Part of a small language model's weights: 119M tokens.
Each number is 500 + 50 x the weight over the matrix's rms, rounded and kept within 0 to 999. Layers, rows and columns count from 0. Numbers have three digits each.

# layer 4 MLP down (transposed), 512x128, rms 0.116, rows 7-61, columns 0-127
564520471522456464436497427506568394461479521539433504533439454528533533425534461587492616582465567549431491553491511501462518558473389492521471564427572506522431480472548485522529525503529486488601494485474578447490497450453432493485426534424475577438458528416512456494588530444477505444428459495393383388461544479508537512567506537451567519451556526457538444525495640475403443550462
502630553502508485516521514468551494371461477461437568492556551433440572362461424442509527512471477469515454452490509485495488499578540515457534469542542519518450463480649490579470528450417473501462467507504472449488493545507604604528568536529522499521456468494480505488515623551411495487592512506507537502422500481534521504486619445557550525480509452444526605480544521501430513481491
591538557539579519514422389530368502465454447503538497516492480495507484526479535571505525431576558522439486531445485538395495544453478447471501572486477477584546545459558474463450471490467453539439494550514516442420473547497454470450439434406471522497461556534482542489531514466434451514447486522553466467448549540498532491419456518543541430430459471360529586459527473520502441410468
450471515470465537437464493547583543367462624468482509517378426609490536458535515522508521464483431468505490531488486477499564531495481481456519536528515509505487473518421503405490451505433587428433608510547457539501543642523496513495483474550580490596476553434475444521463477493553521544431609496487441435529442499489552411509429505536463589459541614510461585530557628556492508556592
517584426542451451448457443499484405471416522432393528573464455447552536498541514496506414420489375449506393518487504507471462399538479582464598525453543448475526462506549477557459549526493433636480455567500525410575513416469463446421421389483490525498471513511542462613361441506419486506451565518530483402504445460408394475516530514496628509454536469518468431419523595479601420534521
555515474494525525410560564600497558500678530487485476462633426486452537578552453538444531530520544544493513498520504497512485450528596548511473523525477582542476400466505485431521405486499505462554492509505546454516517513434500500544491436487492576575474566615476518541470599485472494469488410501543543440468538538490560441538504447482473512504520503511573452510535496473556480556467
483474454534545522484582550437471448457521399514516554579520520507462484483458457509519471529502487562530513504541483376581524456606493487355560379432534457399570439403552514363453440452546433559457382477503399471608568652472467584507565537495577497560480478528466446476462537499534586532470473504388488542531512471512444498599516511504342492460528496476513545444458457525476645480448
438432555551535480411503497498415501476486514512575422471448465568501502487547494518328578523517489513634489405477492502529520488494580481550462516437500457413489487482432514450526506478466496534519456355539449472523467562483513533630511496517350457420480417525445464525552489352431531425525499484416483509546584498479457533445488469443472486622456576500539553523571453525527489459550
555559416504475504506424552380565501464508527492492525471618549500475570449522478407505542462477537469509516545416527424530499520429423519486530457451493520518550418595486456497434468524415535470496496517490447448539590453520416579505397487550442524498455501460512483457493550481454517531497501551546523482444569448526474474590481431525511551471508469492499537521522504461493468416517
511428494573463491523449423513379553451340469560471493556499506506466520544501509551496464399592493539440506583438527542492502585490492505469533439409520585492495544511534553441510462526512509538473472488588494443477600495569512414566460637482561519515480536532479536493488462544489525475552592434557530425460622467411506403489469478542526391474423555546526416515444629472438473485585
496648497587557361470395522470565512521478525519451456519465494442542471483440613492505565486494495398561512491389519525466487539517486431482540448554448454507524475390555540481486386486387479553454488449621485457479493508538366390477469411481528572454447533408445461678539433523598465488534505479509487437552439442493469501509580457401569358389416503435471574404434506466509473421465
572509535450603525459588460488494527478533494451479532429482500539515506500400508454546492573432488584493519452384472430483518429496503497588489463523487446490518487496485529474477569520456474507540499467520457454533517532422556434540471565496549525509498529594524582444446508554486497444524522472579468456443515560577533566535565549471392466486513462569479624470479479480484552429545
594480520509433430464456503383512522595477456567414537402532462499456485434461577440481503533452587420458513528548536613529410503431523448466572492422472521501437531483459508444494493512468546410402471439521488521537601400492492536478359504479485418456457536544444588538559549467505499444590502499571536477489556532558597502536451380521430616567467488593444469608448608458567489526538
587508413616504573424516381491547504510480518523566531468542510400533442567495488389476414534462560489523442529463555557472571510478484453501534500486533495533435476542490443542550548503459537452440469378450410558460510461494395475485491505615526598518452519471521387451481513470600479598574589564670418324520425545565586461626457525470491430590413502468499450439490543552473540549496
558537475467486500499503453543498444489435595486432433537514453493509503505564554520465520480584434486547505542475592524549431448407496526485500540517497534561413558500452479514538476497490544610523472421546553455530555543494519456445472458542511533452471551564598463409469602620504550386460559494519518510472419483460533560481531574543494499483456490528520488469513538553463370518518
517392462512524526485429488575499476460496495493392466515492542482579560553511493533536575532513537464460472552512420483420478562500496486395521346510538478475482506500552497484647453448478461533480511452539586454460529492556428512510500543427531485574487522438569504538444550453566485536485515633441440527447543435546551459545495613495530450439525547474532499495544523477525425457550
499492541488601515463491547482518512505519507526393610509507471449495475450529475446487540535440516559482377513517541462448536505467515470453492476451536470530515500497464454565485468447510524574484495462610475456502539498482519482543442574380501537482571554531452461537497521491497510498494502530528483600552379506538604476646519594541418442495536509535501428487583513492585530493498
498392506496526493494531425441368557518564516424432522467549494542542527619648454461507429411527490470485591443396515587419376560448643450506532465424503499404506464512478431560529476477547579434479493565480529497440483415461410478506489480502501469416556559454510567546588505512565579457435554552487548524586510540486498544590479499573437497531469479515416461469442510418448545523637
485506386446462602475423588533516476460505478433569509479493602537488479516559558457439490546492575480565508513551463488537507539512471460505606462475474568340422449546459451422489481449515512502529511487442489472538519512441467456578474447451533469519479523556535581481422556413508518503492465493470465531524533451503656529429461400491438580548594483586562454499466517577467541521491
535520491526571399455520453408462569511621501476582402551537443442604491452412474474486504416501511542454492519417599534460519375587558601538531511548521447504497448568428553410333532456522540544487531415433462506567462590531451505523515589443553524465484442402429513535602417605566563481538551430590514466533539473464489406650554571402507428510446474527562567457551531472492569596470
550498531513482526463532503487477439455535503428547516489470464508538533528525537538507510420476518477508552560460510378488421503521516562462527469543486490443538482508520482470435518468423494511503541499619467414469512550510502606516530513493515520538532522430423513513472540475492448530555456522462469477468538550528452507442433514498475453462423559468541535515518489549480440510545
522542533502524451445527469506428554472439489519508522515543479412482469581543520482512527462489535456459477507525572490480463479459509497506563500513468512500497461555489549509514444525503483407542491451543463479465551498562461539463497494500496445432457418465463585438446474451535473520463443541461493468493556570492480588508505425502489471458458493463452488538513528539531559531492
584494497477619520440517549529510449582466512525455515589522512502478573511489433460565428525459428595592494412532476436419481542501467538452554410457533494391535424472593460480566457562425531422452455543517445523568530450532478509527518509445529528486508484509525443525435557460434458477516477535475500530525487474496462562522609462481490550457489525501520532541483395541518529426558
534380545446521556515601519513534574527433431471478561513517524471475481501478532502564572519490479563529504523521512508458465417478498573433528532422470413432427443439394517503378445494394546476374559528497566451514499477512485586440472509541511524472361471457492595505605457531481539446553497563545503467526420553516547406572559473470483470453454490421426547521523521535553505535564
581458468461500454422443505506472458420516496455520475513462528514476557546482491490503474492513541442489454497493561449422467455466503539388520514424442503541476457536524498516476456511449495470579448509496418440451486499489540540448481458578507480511428513425534507520451565475464532461474535523415434494446542537493532469499546489559445500461486472511514521525618480568470442489459
444544478556585562483476520470519457513517496410434678503510532463526488494472569425473496487498494548516590518537513424462528573563415436442550556584452523489478446504564470545501515504462435450583527546476432521508528496405464493585522500538447443449519454434502465546513489441511547510468470471470510510631529462520493570629529515465498474480533486452512568580534577497555571453417
531535428464500474494526509480517504547490507571500496462464445543496531513476472477572494464533562499567471475494466538494535457435544516567601581631512517568497519466532533497363481507419490477466478502473465522527509491484548438402496465513477439463497499533502459484485479535519539479433550540429415437433505544503475539384562557458529442527446488444631528527556502496476577550460
559454553532475496498479512497452478458478513541490461498450510605458427493598535498449514571467554479528443501587574530488398543480532512508457497587433479394411492491453541429526536431405525508491442437597441395484519469526473552625514489545540522492435460469500573448467523495485543506534540496625518483443507502522534518432491427456561479508557625554479534504548510485476428475521
438577455538445514497459586537497467521565605472548444463509499485511475448513424547445500539387506532506517501587520462527505467552507509473512470503577498469416475491535492503527443532503494544498480431519474447561556492508392451535499521414482573528390505496490440524457480435392362463569392447604515500422392455600469475471471506452449522516538440461525545530453487497560508454620
416484480485439485529394518557416504523448452481462518437522473532471481509570460512429514455437554428520483482484496589496534447519519539480373490434540462500421462475504605548530479495506503515413543482531511564528448502405483445425495474486456448547542582486463462496540471404457586529417550488489485447413490571541496482540471520485558585552430524525423565452492494628429486517631
517394455526579547495529444524448568651418445522482491540458441518473516505554561582502470526490408586498416506481456547478474537419478464459503488510515580503522481479502578550551471487412493506409474570559570392541566502414448420478528552454515562541505589449510585476472504542465529384503466485459430561499641551478581455443507415538527474547486522552464507475471445420564465393467
498480414444417411469408545571453527551468563607505560493525516505467455508556579543478501479499551510485466550496481462504481499560586543538471396433588449537474463505575545547543506462537492578532505528487509489525462448454490526443517542399492521495351399507517497533512536522543492471431583515542407581494530465526529521502464518517592497562499579463460585472488476557484518551374
459520484472551464454471472544519524517489489463521465518519443535534525482497529470546540483530510432487507527504532481513492455519560549529556568553534537465435495548416560435516533525481516514524443557624517422473502452522464494548492499489467520525525422482409490496438488515559500478528386500454469533502517538474489497343450446451500523483475527453467508514487504508577554511497
453590496479511513482482485426506506533437522568546560505504541411517541530495461507478498644549539542568546542532427509483466476500452480502498461501450475440534472530485536467539515516497476509509478561507533480466525541413536490484435524465498497474477541466536514487399514492520534464456566477491523371454518397478549501529655473469492494456588498567512511516581559489530519563534
581581526503520497486426513575474533582479521518432562455586421563569524513560481482472527470512528518521505538605466585478547500466527501520491518513559510500463456568501470417545439549449585497527511531440459450487456534497458522463535476595533560546522567514550451486477513561462528538487505520426569437523522574498525529329457518644536545530466608426566583491458539508482535565447
449411544559541407491415586561424525413463423460595402501549494493539486534451518413440408559517606469409497549448516474559582546504446563503590437474450553464490502530529553429530480574518511433505479442488532495441466327432479488576565463542548523598449525512433481413581517488475548457613486472496560473522452407519425468516519532470452473594554450521466487502501543570452591501419
472501518415531496452485480517376562635402432472583543574411466492456523489465589486477490509462549527510533512447491474530544526483570571541541488510466555591498509544528510478482471590473504531465521532524521449479532554502532444480571471551445487548489528544518476490534451508550439432505398516400447487514612421504512527255472458559583471516491525497531499453496514403524475491507
531543511488539486476511488538471426495525458542455477424364497491639519551574531508552524524476526501533476492512477536487507548465618567477569449498654378494499503467431457354569515458456478632438503614598519406494510532481475463456598472449440562504527551436513487630560487539511466478485498452543483551524445470491481475519607525468442476533536513508458542470460463526451558536534
504514550634524573530491440570502508586597479530486444527490534515512519479463496539415480494508472556604487498537452471468445505496462492462573517503563481501512508450497481473504533542516541488471434459523548444497549469394436447533493466542500538453520500494492538584473514469481542507519575460480416468554540552530485463590498483337470555514549496523572483518621509451528559513532
456472482592455444523451559520425460400455509460534558462628473501373429488447506489521448521422541551454558487468473481516461529502469495505555422505360454467484464449485484504511545489550525499544475375559429540510510503546403541609561511423559442520535423561552518517503447482467551512412594466527545605535548428518413411543551498509510469545505422458445459492476424582500510434618
489513489511474571493470478424483478475478534420473462525533467478460443470414483484593475545414552466521522477495462456426482515589546511416510477508528513469537458571477444584556505446507496587548521493500532506526520483599469598441481477506513489489521511490492480576467516460521339562588489440499392517464454491651361572481569547455522385600551555395555401492412475511537419611568
512555565534501507482543420521485475424480474479517459516463506571483538543491524518461529509479542512503485489570516485547394465479512547545510509536519597501502516496482561499467544531492511548500476494584483469481581515458457501478492566524461529477456519445485583507428500457545452445532534485469465516490551560479533494607554403373447573511532559507473535484512526490525524499495
442449549549409466399545567479546427621632522493521527575463504368440420459352440400529477486482477489479564517492471503567561361488486508524607506466621507456449494423490463540540472496473606396577441493473422474361491511496431492541595514508595548540502534464540588510500442432492473492493514414548502400518398492464566452571462559583459478580492529439475467498504565507520507583455
384468488468479571492487396552483513493500508493468520477489576450474468492470576497528471537459529499530500435451426451380420476523378386471483474514502507502420484475494563500557584591483420551527450390529446414514459428452444538501568438513619477426488482487483501467510455542486548477506490486475492426513456552467538452427507537481454486482541545577433419610509465356496445518515
472499524464507507458459536475539495519479445598510547513529456524517502520513506423521537577466510410527488564507530566561577541520464439411454548431493469457557611498469523447627446504429505484580526468478546469513459588550553548521411553557538555425485533464484438436549497457560435492504422556488553422501476495502549416518389534501482514561511531514522555495593592503466423515487
454479493455528512533556561570519508533518448455509535505551491530540454445466480526518586473559445485523487597487545487477482550505522557438434516519470612453581481466545476578496446581515540569488428555458496547514433507435503486506501426459507549509507564477527480446522509539436462514540376510510576505468548575482474547443430431539528439539460471380478514608493505520436400479545
409547519538471518540532433652491524614435523331567496515633558446525522509408433519478514526483515510547510473552525492492473528512502462435422514434453533488497567457504538446603558487488494496516424432580592554382454508509494532468460484519504460390497508516538493465507530464462608522538524465514587540488518510487489437495560488538433439570425445502462512497442499523487484439469
512559510467488575570473547473493442492516391423557482471410581564486489405373481516520515485528508581525493569567493480467414515546565524458548437530466464460475485427486513441550403576509499374544550426537441448514499535524561457508475465505524458599459515521463539451510538437448505494511466432452511603507581549506538462400409473510448598535501543548538505550456633568501449466457
555471460454551475477522499530482528423413510535514467488500486490465538536526518502505537484520476477510474477474522448492488426496535487498562509503487518434511444519491530481393468476460543479507522484527471508565505504505460490483507521487509576407448503518449473549482489442556526508471408550398449495484627559508492512370560459431443433541504464491477577465504431549428515497564
553571508484489462447409590497462496441498455572558500527518372492414465501485490479496569456439512458421504460338542536476485451540538425529419572419443505488477437497471550475466546412561488519514492468512402533465515478429531488574445538476494511516517462390485411503466538582447369547530468460536450497570495449472530478456477547396546418468466547479523505495456518548537503598521
457660474495512552538451474525456500548472433459578475508489501544488503492544540552477521545561568512599519487550411556443470503473588467470562559591597555479524540464477469463528536461461508473486418484481546514513434515476515594462475414466483599536537594457501574502452462447553448439480535395360396540403577524518504478399525458472482553569520558521521507542603520522493420557396
519488524563541511443503534539469527404612471488509465461593416525509385513525510454467443491406536586524460480430546524444544489497441396388503499506489493523510521449439398488435514514482551575444444532490498430552526554477447507570447550559457538510416516447499429530555518480498368502598477514418514591566633555484496422534424430536467431532465546453494486432561575473522433550546
489496507550562481495592529426461462453534462540537414518523434455458415475526467433476507427462542503479509532402536437491489488482526545453556605459448496425471460458536494496451505506473572510514492480567438485536409488474445422491415421348523447479575528454499523570426560476481505465527467518594495429421508386538578504561507437447529495490504490519570435425453447496504532574414
496539515479482467468472471568432490475386465462508471535490525438421532537483448475474515459507510478468459509498562379491456431467520511480433538505530544472446504502544521496532508532511483509556476469540511550404503484496416526482479519504521446475483478426429578522469460447576517508431419487437413470447480526490506570563470465542454481526461513524431426542506499581482511516473
537640441590610415499503391482549496442545473632525506451536426480498469537464457452494496458456626483486489591473594587586584502572465483504453482441446539474486462544512517426574450497486518474441525385539489508544479489470526527486554463516517551538507468432418409508524463560540495508579568470489567484516538401577540540516572454525507504466515619506552535536480540340543483556530
# layer 4 MLP up, 512x128, rms 0.136, rows 8-61, columns 0-127
507490576461450507479513454435544544449530506460542481566543524478511478456546414507593445459537534559442303436585545443531470407529534566483451475562486480485484504489481497468457553555581532504563505570481467436523538481509603578519501543442647451507522445450475500388416477466478420485502494573470473503567520444551525487439582618574536478449516413517496489478542518552441504535421
581546541525565489519513506554533443528448594402408631542501561489520515543551480471424546567550443467507464460418584515470488561372502565467545538522493475603484427518559474526534477404460464515579459593403470507477426468545549428415437560397506476491466555565513522512565527425537510463553559627510495507468489482501517578450463485536503485487549477538611444550550483532472641526465
490501478452506435517569523427430591489468485510494577516546582552521499511463450558485502505477566519473591348450521491527514482519502499458475507513455453522488495608519493489538486443447609531487584492416507543520522449544569551453507477493481514427492453480466409571462511513508451629454399537595591511433451492483375517432466573463471476505492544534555541467562508502507481562490
494414550590393595561458595661497496472451555558533278445498512445556474550602360472561489442436554430543525559537481431507503542493534532599400498502476428425550480570458426499443438463468534547542567475422427445527544541475440574491490530354439563611512507479510423495602513553462471551518567617531481520545414540536388453434484474429514561572517422470568453622458530493537503407589
434553468525515429547426477507539531481398495562534564552487536378549505613478410579568540482430549517561484497574553437523537501553541469519459529576467584445626524479562564529496600516541525552492524526481526470527485423449492512505454551498495443471525455525446477472539465513476613449550563449514450427535488541499421477443431502449623490428544389497525461431511525483469551483535
426485543404501515499526456466490543538461421486592488475640599574546480417490459508633606502529511416494495573672603622535564434473421526449528516516520513480424499524532457448524455492472534495567531588460460494552481559525512560518460583561544504435581549431471527396550489464438457478587588490532445567432424523372514394466512482611491563421575463450535403459515469439506436342468
404522534503458546455473537455531522479478517455447426551479597565565441435501598570501494520457503473503507556515554474510551464533469541477517466447504544457494446569493585461516500472467574514550500614490469447503469542448538395577440503493541475569439515504538493493510513459497548567525523570515506486555447497413533504506494485528481560515443364576491528463512528536495566422429
536460583419460477523479508477455529528500547439493572459455413484612481545466563525498431480482652467449348453555533517529448522524485550486426449498412445574484522539520500432494553414527505509473488442517518488492369404546577467588509466549520516556495441637545514537515495402503507534421576491487521466503494429514429513460478511511390459653557503557562536434501505476375560500457
496536503467557504500460494480566463499566442378446497451487524583481536554495587579524535469473461529523562479523518503486389572434492492427524577533587501427603407471540533461465528454542538439438584554509562608498559529475462599445492481520537487469441443519579440464561547447432599493476515434404418531442428424506478572483453530504546580600412449557542503521545481556567475476463
462523454533604434481512477419573461550474535444442522523466510519566429345473517456424502623495524415484461572423627568537502316572561590474511471479477533419562503560579485425587530487355546570515454571497529529505493477596532418639502475421468508482489429479420491509525594489402516505489371527617545482533480585387555531498433503504584483516488483524596461414525444537491504443508
552552490511460568455430472420575540484484518455497577514539525473437530456488552412529557507498489492515471389492542486509554440554539445601445517583517470574442478439463575506540453432491506350502433516436402490589483407428568584568507537475514580535524477442482407474452488385489416498479413497496555435527494428495514485497434448618506491408579528474586412527558605579493471494514
484441511393463422603516545393396553556604452453465528452532432573465523467471515512518556477685515487438432405403509516514514535420524470568511446496448533538393561472478486571485460431412490493465460566449492598509537519461413458557431523374453556523492572441526489611612444478528544493574480454558480486475469532520490559472479502512541459439497500494588495413471565475489544538548
421431426472446412548517643534536484424516489536467469496493459482471543468423622581508492601393577460388502486479576519503547520439519485516507455576572525555398513543521547559387412508528472471473431503465539587436532447585542605512501530424660525438415385463473462402444502516493585537505460462432532443456519568638541566546550455622576549495502628526573503469423443461488512496503
517481581493427518492504538488496598421452479536591531490498497476479481488394469452551530529500505501425519461523495460528512573491531462473548469481469503509511457476476390522452453553561513549616529476506450425524484524477451438589530479473464414486491476465455537507451477511500449581464460540561537463521416581537489532484458477459508566499515495581518483552473544500520608525481
417449511478473488568576564380539484561530492455514516564562521497410363438422442563512509506439486535428508405458476441532498513516467458509589553509549417627541502518475506548591444541529520434484481489527491479511547511526493463535447432407568495563539467466465528498538536378519568480470442534624481555542480433626555556403639419520528501467505480530559486455566540567493443522479
486444536567368415468519514529511489577605540432533441487423499485500542514519490516511492498555525365467563530457539555492469502526464572427537536560414484495423538426498564485510516525470436452514570520505453509445529504537524519418491513512483579468438535449504536506553510572453464467473547524444571566431547500449489525461501480538512594444547540438539557495457591523431524548425
476356508386473432490487580397462489542619594497423475416454467527510537509447538397614565423606474454566429508522609500571533539448524504575531471512461512577501584494465494605471451422471513463455489483461515469492507577633482388538353468526651485362415521417551546576456519572633521482550486463583513488584483593447493491380521527537577497505533547580542536486436566523492572491535
586510560476512513540525492430429439459454500474488452424488550465434468415512497478452445492442454464432524514470574565602494488503584517536500520494525553558567601554487609412616503568441463460558532500558566572517356468527478568496530500502575603505548522468484475544549505606517483509554498436461542495544483467428475475448511654417564472561523451519539465461425421477668527525489
500414460487458451570466453530489514521392451521384473561542427544470537568474487555626511450477409492530463478467472399598507571594397500603569493516481496597516548536522505485405401513482532574448508527407414526457473550541454461462441512505469483647562530522453467587484517533557460514549486507615432425582429495533388503570505412536382621465532569437573478538505559396492442405469
541516483505545525451519505521519513462462500585371491476570458498484451496501481515493522570585447496423524486450507522431554477528510531459503484536483460484476609439477484442462517528516504407461459471473590592373472574510557464505504435490451443508448458521506562528475498528543513518422416421551515540507444422483546497559497481470457518495582531477453521496510526526515481511534
445519517499471508474470581546566444532570519479441475470532504465583480508526484470436511539497418510556404545493474494450545502524429556496513519529502512497496493458528490523486478532512447460456464508458495476487517564539494439466539480519480388539532514508486540495544551475405527407459547556621551460544469488499441488528484511525537452526600530549494558480499480472432455515494
516552513474394478475501526446482544423459522458496413518548509497564553447525567542491524433440548440415461456567539486585503485554477474589512557555556516460447458503494486423517556432570427549608419521513504481423447540491494529497562530553498521488435459451458483548577530420552500534475556413547482578512477477533466467446497514546494484591461527470540547478476532457546518560438
478488357449529485545475500453472426643528518497456574546484402427444531516513542484492552568455486508456508534515538545508577439424593574419560480534526512552436471536527547385583551435524443409405471521495478572526598519569462564582498495489462489558497489560549493512532471430412428444501440598565498518516502533575430540547442523501356475544565480569456503436543501446525505490468
450548483504529516510502505528521527498542532576501526532536482480553554494485431521475475550492454537484536495467486536492561517449441450580536507476546413524472511453467489474540476506482485518458555519489553495425497523507414494508496481529447508437492438513481474442475492505549495493462382488542515521572427468495472506454457465468479431553500504515531464576403456514474496532484
506504520501584465467559497384475553539441591461515529513529421425395465493469539446567548545509530444466660557512547530573558442438461418487529498521436594507466522459430575611521546466515550458506561444509491469506461404500547523579517536477460558455519445489456437528532460539499501577533550469537450472535540581428510465525490563494442486500549452548578537480533491595548514440436
432408514479478568479491517572543537436498530492494470465502499481610491555495498479430460525531519504434544437446501560512513415571465488506429500491470466439483496573510439518530479522529464426534586505410465586487480526516585490461553634496500419453482585536515569444470504462528368555554491535479521421583474494569445470531472458525423419477496493549474565573458448516495513450540
488518478482479445441487489527548497477467525466486498501455474543506460472510561521472519445500535471492567503507471436463508516555503462418462518566524546532433451494506556467431439480549459449454533501510481496596509538563525510488514491477515522487608447579504477432504508393453464582484510500528494504455479528522481492540522515530451475466483514461477440545497520518520447592457
507526546538517481447459486428467583502436525655494429464522557480517481456476405465454471446486537472544506531517589482558562469494571522516374503526453585617500494614464546376554587523504501595545595437521547456483458462429531553549572446415498534504536469469464516489484580532610480465504493476488491558525489576475488533485465577397534483565471507535506475538451454498494524523485
528449483514407516476578444455556534550473433474416476561526536508582491512458484499567472483557386572474452487443499588587567511490554535546539566471546453455418447519546455518399509437496537501514510545448516481514484535484518556554575391517394481498565465494533520505513563352488436493467515588505506449536574610435500444526538592532463550424543454417479516515431491481490520426500
484546504517486513502421467493501528546479552524531505480470600463466459485544414334559469649522538471527536457571550495410479449432539576491418444479524542529569484554496434498573402591521546560499528563527538509481548504526508485549547535452473459457413427647430511552470457558410524594532469452524400481540533509582499507509379565522536534607491465639468478449559543482442420545487
515463521553454515534470534463427505523473483456425500449495522468509459549427477517542547469510413583458518518513525512432479486485424439496492478524466442455478425434491513494451565476485563422457550527503566515491465419479450501568474414449544469548545503495522477491434524532532438466505462529629480482485463501467455657531534523524367509418522532623526505503482543443519510473524
477508467497572500587463449467410489484485532462532579457461444493512527510475458483493522527552441536467524518486514564533490565471561422507478462456492469496557526489487487465512533469504522461508475489464509535601451548501524515476517588433461533577483490510528447513534422511527447553606514478502452467492516462526520475456458515463497582542511463439507513475462475468521530523576
527477515520461496518494497424453571469495423522511489535529471546495407504503492559539464525492519470454535543517563558519497366522435579426462481480490519431500538552479534588501482431572556508445483430392495511607469466638482347523404516552529472488479509448485532487489508506430495563508524571513421530499467569449425445536544482465459494538536502408450489513523503467428408553511
510436472500461575603513502529495434537544574533514465455480599533456561548497560462522471569567505532470607493535542491455475485547576648469480495529534424424610512430485566501494491402546426471451485541498476447554550511465514425479515510545470513447543462442455476558561442454602449440517439481475492475541529578497557497434522581547483502547488477481542514566456459483529467363579
482374589618535420545363534504624472389481493548481442536518467482678477443519499485619525525439590475462502392391578507549423532469524520474475591621470475530546463565432460435473464493486486560552623492631467489491510494568535619484474531459452536393378433488543535465467499508508422586589483580581472515546510500610516543414544521492515494498427468570555489580476530497533529393510
463547558491535485571553492531571533450510596509486523447538526465527431518470458354570437583509452531482555486484594482466478646522520502468428583471549448503540470557445565546450484536512553400569419676532477469488500593501447500537407502437508541431512456489459439597428462542540412576533496567430438381562419440481514439465394513564495457586456440548462386566537573580501507495547
493582474465562532374612507471451566486474483473434389480482445542486501506459492509460479528462502410525533428425550497532541413437571504507575447427490475604458502522405584412473550531537539546513550484502458481518534561516490516531483511482466472587559534490501399463458576430409511474613457583549445517468420537456442491469457497536432549498461402552403521513553536501477517525491
481444524537490467526485488459516482569585505493428502417525452543521509487532573487561538491514473476514480516512561585542504522444552589612545489505522461552539601509562492538429432481495488505520460575487433508508487490521495552416511445425508568507393425486520545464506503589535463431475477492509533513523491479491512397508567506445555551518593537505437539494420441462434499514491
492475501523522542604390468609536513508515429463532414554389485480509419522552482576461533529438539564512423457492523481504511545525484547554504476463559381631590511499447420439548513470511430536482652530556583509454525430456530417458437574517552470522505449510461513589530474514564514464580420486525484532451448427570435494417509550558472552446455500538506498459600463493489479466472
432417548551479518539563474600519519476519453554499442461479416462526459546552485451442562483454472447516425493433536494434564482485454580530537570567444483458512457542495559533479534446494567456545446447537459450465564548501587418514496521359466447482459384469537455446509468526445474413513570512538486510438466466528538511461471456469529534454568553573516591538563514534524488415534
452517560541543522474440496443510437466517564494469511513470510517490500526548412447563471502479518480582474494528500524575565380498491500484524424500498442499538518506435464523435476532495434472448521538427494571569446539512570523499444492447488519524500538521553500487498534513500554474486577496423507475512527482569462451485485504407559456495498453520419501480454476518523484528449
546423499520461435459540584497518467472438495463566558436523540491496421563459578480482458477463448440485574564430505537507498446501504471505540481612481563558434465609431479650483557555521524454576459526545583499482533431504564554445567472523495516584532435493444522496516458419468509516541468542506495472449560505576479575453523545493457417514407431378491511443482394466569444526456
474451483556503362505454544451501487554544502546517499474462377447445494603455476517489487480425446517562499523466621475474535474483572434484465512482481528402579491555541425459457460507522518539501458511501540569493587523546536392490516503554512494594507365548459528550567473463546486514514437469464582521417421467490497481554487502565495485488503539585579515542489497525461463584519
571369396487471504516534562529517496438582422501477401472417505564563440517431537482508475469476531400421620571437477521473509591505502552462498501502519566419523546538480505500572530532456503564439538496430558484464424383524548489484542569446485520448394389603395535511519494431469505427575531541418486581522465549444406577478553581568495439474520481478507560461555381478433539478499
460494394555484460489580515489520444407460475458581545390533484496505570528502476489616544499509445522469500538360539509507418483570498438467420470563479572477447459461586478554518515548497486449510515445407438514533587570592462509474443463554511559469528531426465527399587505545434518542557511529458496557585457574466455518605416461472546392517472398410456365512501504558502583562559
602446458506567475512556507476490554535493565473461418603525478493511598421585558510566524454460542504502527380449529552566589526468558544550452482454465556607487436514579461433464534439461415523508531551476524497428585499511559507533471512491474451418530373468486553534508545528489513498409559495569501564528504610478491615474494552473498452464409482478473443433530551484438592495420
553483533527404537526485408511434445382534436513540579417505519456491524584520442541482472454464500536528518445492461455539499469457456356547509541611552481484432454408435463444404437537515374492533519426536406646482499537409608512539545536499430509558531400461466554502581527478575384489585353524557508451533442448535560541548467511472539514501553451518515487565444605564465405551597
466499481474496518466485469525515579489500418513446637485539507533557542500498409466512442539526526511386501410486534547523513459490486494483452449474456447500480536482466478447523468537492492536456534541437444543562464484531601496535456512505508454508500521563548509549531508493459461545512485484488524546521492437556515479464481459507493523521479562459498530527475523434564504549526
456517545524484563600508440492525501439510611490453528442467543486559487431381535446408448561577462510502447532567558479502506539516507614510555494503460468539493543536507481478508456452457526514499530445550533520459503625501474483478438495518463516524444531518464524448529485422453566471512513522460468478467529473406500516521438456465512472511505525474461468521507459507543530449460
471488509389426473545497508523527532498501569539456579491493565469479380512496475438542537528573471504502466547497593494492512464549576547482447465595448495542470503575551484482519511497497504512547572586559467449427570491521512481535504500534493467466449463491477576477525530470392534485450516401481521519463457504525410465511513493535457449529471516589470480558485510508421484491527
547499514499457513550626421563474477459599587383558500492490448414569515498502491589556388385424522474480463534533481524544482398501486614483502410649493437456519480601572590513557602569540530512533495588489493476494510532445479597408493446561526464514496450425599562454478549423493514455451514396511466581466540414570557512487527584388491497557499436392490392522397474588499511506505
521479490459443479472528464468570526445548464496548460534462588433566453493377475541400444508516499554520477467467476524522559544639518459512451428432444519494490500555537439610599513425511444541443551497630536532477441480516499543495539526523474495514544433494415479557489498511427476560481472452450470543593441615446515467446463520467526630614489463523518502496556494469550512428548
485475527518502510477553503458504540534571465498476481534504475514568526413521433550565554505531526520580530526427443538496521536538467437558495476452489470467503453461469507507481556463480504571511535535479488490444492517485486437482499493486460474488527481457492496483496511585536460545445572469540493515554461497492454452437450491516578527513541448529531529481503483551496524433590
451513526507507482502544595468554436531521529488393524515492532486521479536524445449447600525460527408523374551526557505581589374477397600531539593486548571466464510464463580468517443468581501398429544496476473522361543537472423489479484441564517512523568508452533509414508432468494397404478501560516550481485543507581532482484483557418599438609457521480511422430426527439491509431462